python train.py --norm="layernorm" --init_std_down=0.00452 --optimizer="adamw" --schedule="wsd"
Each number is 50 + 15 x the weight over its row's rms, rounded and kept within 0 to 99. Layers, rows and columns count from 0. The size before them is the row's rms in percent of the matrix's.

# layer 4 MLP gate, 448x160, rms 0.0749, rows 33-47, columns 0-31
100:64 55 38 65 51 40 38 81 59 53 62 46 56 55 73 69 94 66 36 52 62 55 44 33 35 35 22 45 35 77 60 50
105:47 46 18 33 53 26 32 31 29 43 64 51 45 65 51 03 57 65 35 64 49 83 60 59 45 30 81 33 36 59 43 53
106:51 66 46 55 59 47 22 30 44 23 35 43 66 60 62 54 41 48 37 57 31 71 52 53 46 76 72 67 73 32 74 58
089:70 80 74 35 42 53 57 63 55 30 61 15 39 25 42 54 21 58 44 65 61 23 35 58 24 47 70 27 39 30 54 47
102:37 62 41 43 51 65 59 52 63 41 53 53 46 63 39 53 71 47 48 53 41 46 60 52 78 65 25 36 54 63 49 63
092:61 79 24 59 56 38 59 45 54 62 28 74 43 64 49 68 64 48 26 41 36 42 49 64 33 16 38 31 45 65 61 42
105:64 40 48 52 50 44 50 55 49 55 49 42 51 56 71 41 29 45 28 75 32 66 45 85 71 45 52 25 36 50 69 16
108:38 77 55 88 59 61 52 54 39 40 53 69 35 44 63 55 76 50 36 27 32 77 56 40 44 55 54 56 37 34 50 61
101:61 27 42 53 53 62 45 40 09 42 36 57 73 53 20 72 57 36 70 44 51 38 35 70 50 56 77 40 37 41 67 68
101:22 40 44 35 69 41 34 56 42 62 48 48 28 31 70 51 54 32 16 56 51 48 34 21 45 54 60 54 16 45 54 51
098:63 50 01 63 25 54 49 27 46 43 50 34 28 61 39 59 54 49 42 46 61 57 31 54 48 30 57 52 21 58 73 64
096:42 31 27 49 33 58 57 40 42 63 85 36 31 35 14 61 39 50 66 49 71 52 44 46 38 86 41 50 38 57 44 27
099:50 67 60 71 36 61 64 75 71 60 35 47 55 61 58 63 55 53 47 54 51 47 15 56 79 47 45 27 50 68 53 52
099:26 55 41 37 34 34 53 44 57 29 71 25 52 72 50 70 63 51 63 34 53 58 46 63 62 47 40 60 58 66 59 78
100:47 37 33 56 55 39 40 32 61 42 22 40 49 25 55 32 23 45 46 64 47 73 62 33 74 31 60 60 60 47 41 30
# layer 4 MLP up, 448x160, rms 0.0722, rows 33-46, columns 0-31
100:82 28 51 66 52 62 24 44 41 69 34 37 35 37 44 51 37 58 81 30 75 41 35 51 22 71 66 73 36 27 32 60
102:37 48 41 37 30 59 34 33 56 42 28 38 61 30 86 32 58 65 43 38 43 66 37 63 38 70 66 89 41 59 49 55
105:41 35 51 59 64 40 15 51 61 34 73 54 28 69 42 53 37 13 28 58 63 43 53 40 57 41 46 51 44 53 51 65
093:61 26 57 24 42 56 44 57 40 74 67 52 70 53 65 10 40 43 76 43 65 61 50 77 42 60 52 66 58 42 50 51
103:41 40 38 26 38 50 21 53 90 59 48 53 43 25 72 26 56 57 41 37 42 62 60 35 36 61 35 53 57 35 23 49
095:45 44 25 42 55 41 41 50 57 38 43 73 30 61 62 57 61 53 51 44 26 25 35 53 14 80 47 25 47 33 60 70
102:44 51 53 28 43 51 62 95 51 38 69 21 39 67 24 61 68 45 43 58 47 28 59 12 75 55 76 26 29 44 65 29
104:51 55 68 49 60 39 57 57 45 54 59 65 38 67 71 51 57 71 41 39 50 38 40 18 65 33 49 59 40 18 32 67
101:39 61 34 48 33 42 38 68 33 39 54 60 43 82 33 55 57 65 58 78 63 30 57 80 66 50 62 36 35 47 34 40
102:66 41 36 64 27 40 57 35 28 33 35 62 60 65 42 58 67 26 30 45 52 62 40 30 66 40 41 46 23 43 57 39
103:64 60 52 36 39 33 51 42 35 56 80 39 46 61 43 50 42 50 63 61 52 25 47 54 42 56 38 41 41 51 45 47
098:37 66 54 26 83 54 64 57 59 45 48 61 57 64 69 35 90 40 41 63 29 45 54 61 50 68 47 64 59 56 38 56
102:59 49 42 72 33 72 47 33 36 50 38 42 42 52 77 48 30 46 54 46 64 40 33 49 50 47 69 34 48 33 42 56
098:47 38 36 55 74 51 60 50 49 31 52 53 39 38 46 28 41 76 60 38 43 30 51 34 46 56 45 46 56 12 43 58
# layer 4 MLP down (transposed), 448x160, rms 0.0692, rows 33-46, columns 0-31
102:60 70 31 22 58 41 48 42 73 64 50 39 79 07 71 55 59 83 52 53 30 29 40 28 51 48 40 63 51 61 51 70
105:70 41 34 63 54 65 33 52 49 49 38 48 73 71 63 32 44 61 65 42 67 51 56 61 30 51 50 70 74 51 77 67
106:48 54 39 44 21 39 33 31 60 47 17 75 57 46 48 56 31 74 42 14 38 39 64 66 62 29 35 47 37 70 35 74
092:58 21 24 49 59 57 65 49 53 55 60 44 49 55 38 48 57 62 43 67 38 57 40 70 34 51 28 41 40 60 58 23
105:43 39 42 65 46 47 42 60 45 29 54 26 49 53 47 47 58 39 67 36 52 52 69 37 43 77 38 56 50 76 52 61
095:66 51 81 39 65 29 47 23 62 42 53 72 65 46 70 45 63 42 40 44 55 58 29 82 36 80 70 54 42 54 53 38
102:24 26 55 60 51 81 68 40 22 71 63 44 49 70 35 68 73 39 74 69 43 42 60 55 55 27 70 28 35 36 58 36
095:60 52 53 45 59 68 63 45 53 45 55 47 35 53 45 41 32 53 57 69 64 48 34 62 45 56 49 48 69 47 28 60
102:37 52 62 37 82 55 49 33 60 67 84 40 45 42 73 51 65 35 65 40 76 32 43 46 73 74 65 66 46 58 38 49
094:43 71 41 41 60 46 48 56 65 26 63 47 67 52 35 56 23 73 67 37 43 55 80 72 51 52 62 68 65 38 01 52
102:45 56 34 52 47 41 68 38 53 51 71 34 45 75 51 45 65 62 58 33 55 68 50 52 14 45 47 35 53 29 64 61
096:40 69 49 25 22 73 52 42 24 60 58 68 57 53 43 73 47 48 41 68 49 67 24 56 36 19 71 34 38 64 32 56
105:36 65 47 54 29 61 42 47 47 45 51 88 43 28 56 64 44 56 55 47 36 69 66 50 52 55 29 67 39 63 45 11
100:52 46 33 63 64 55 41 67 31 35 45 98 38 59 53 64 61 67 37 39 56 21 48 36 23 71 44 61 60 64 61 49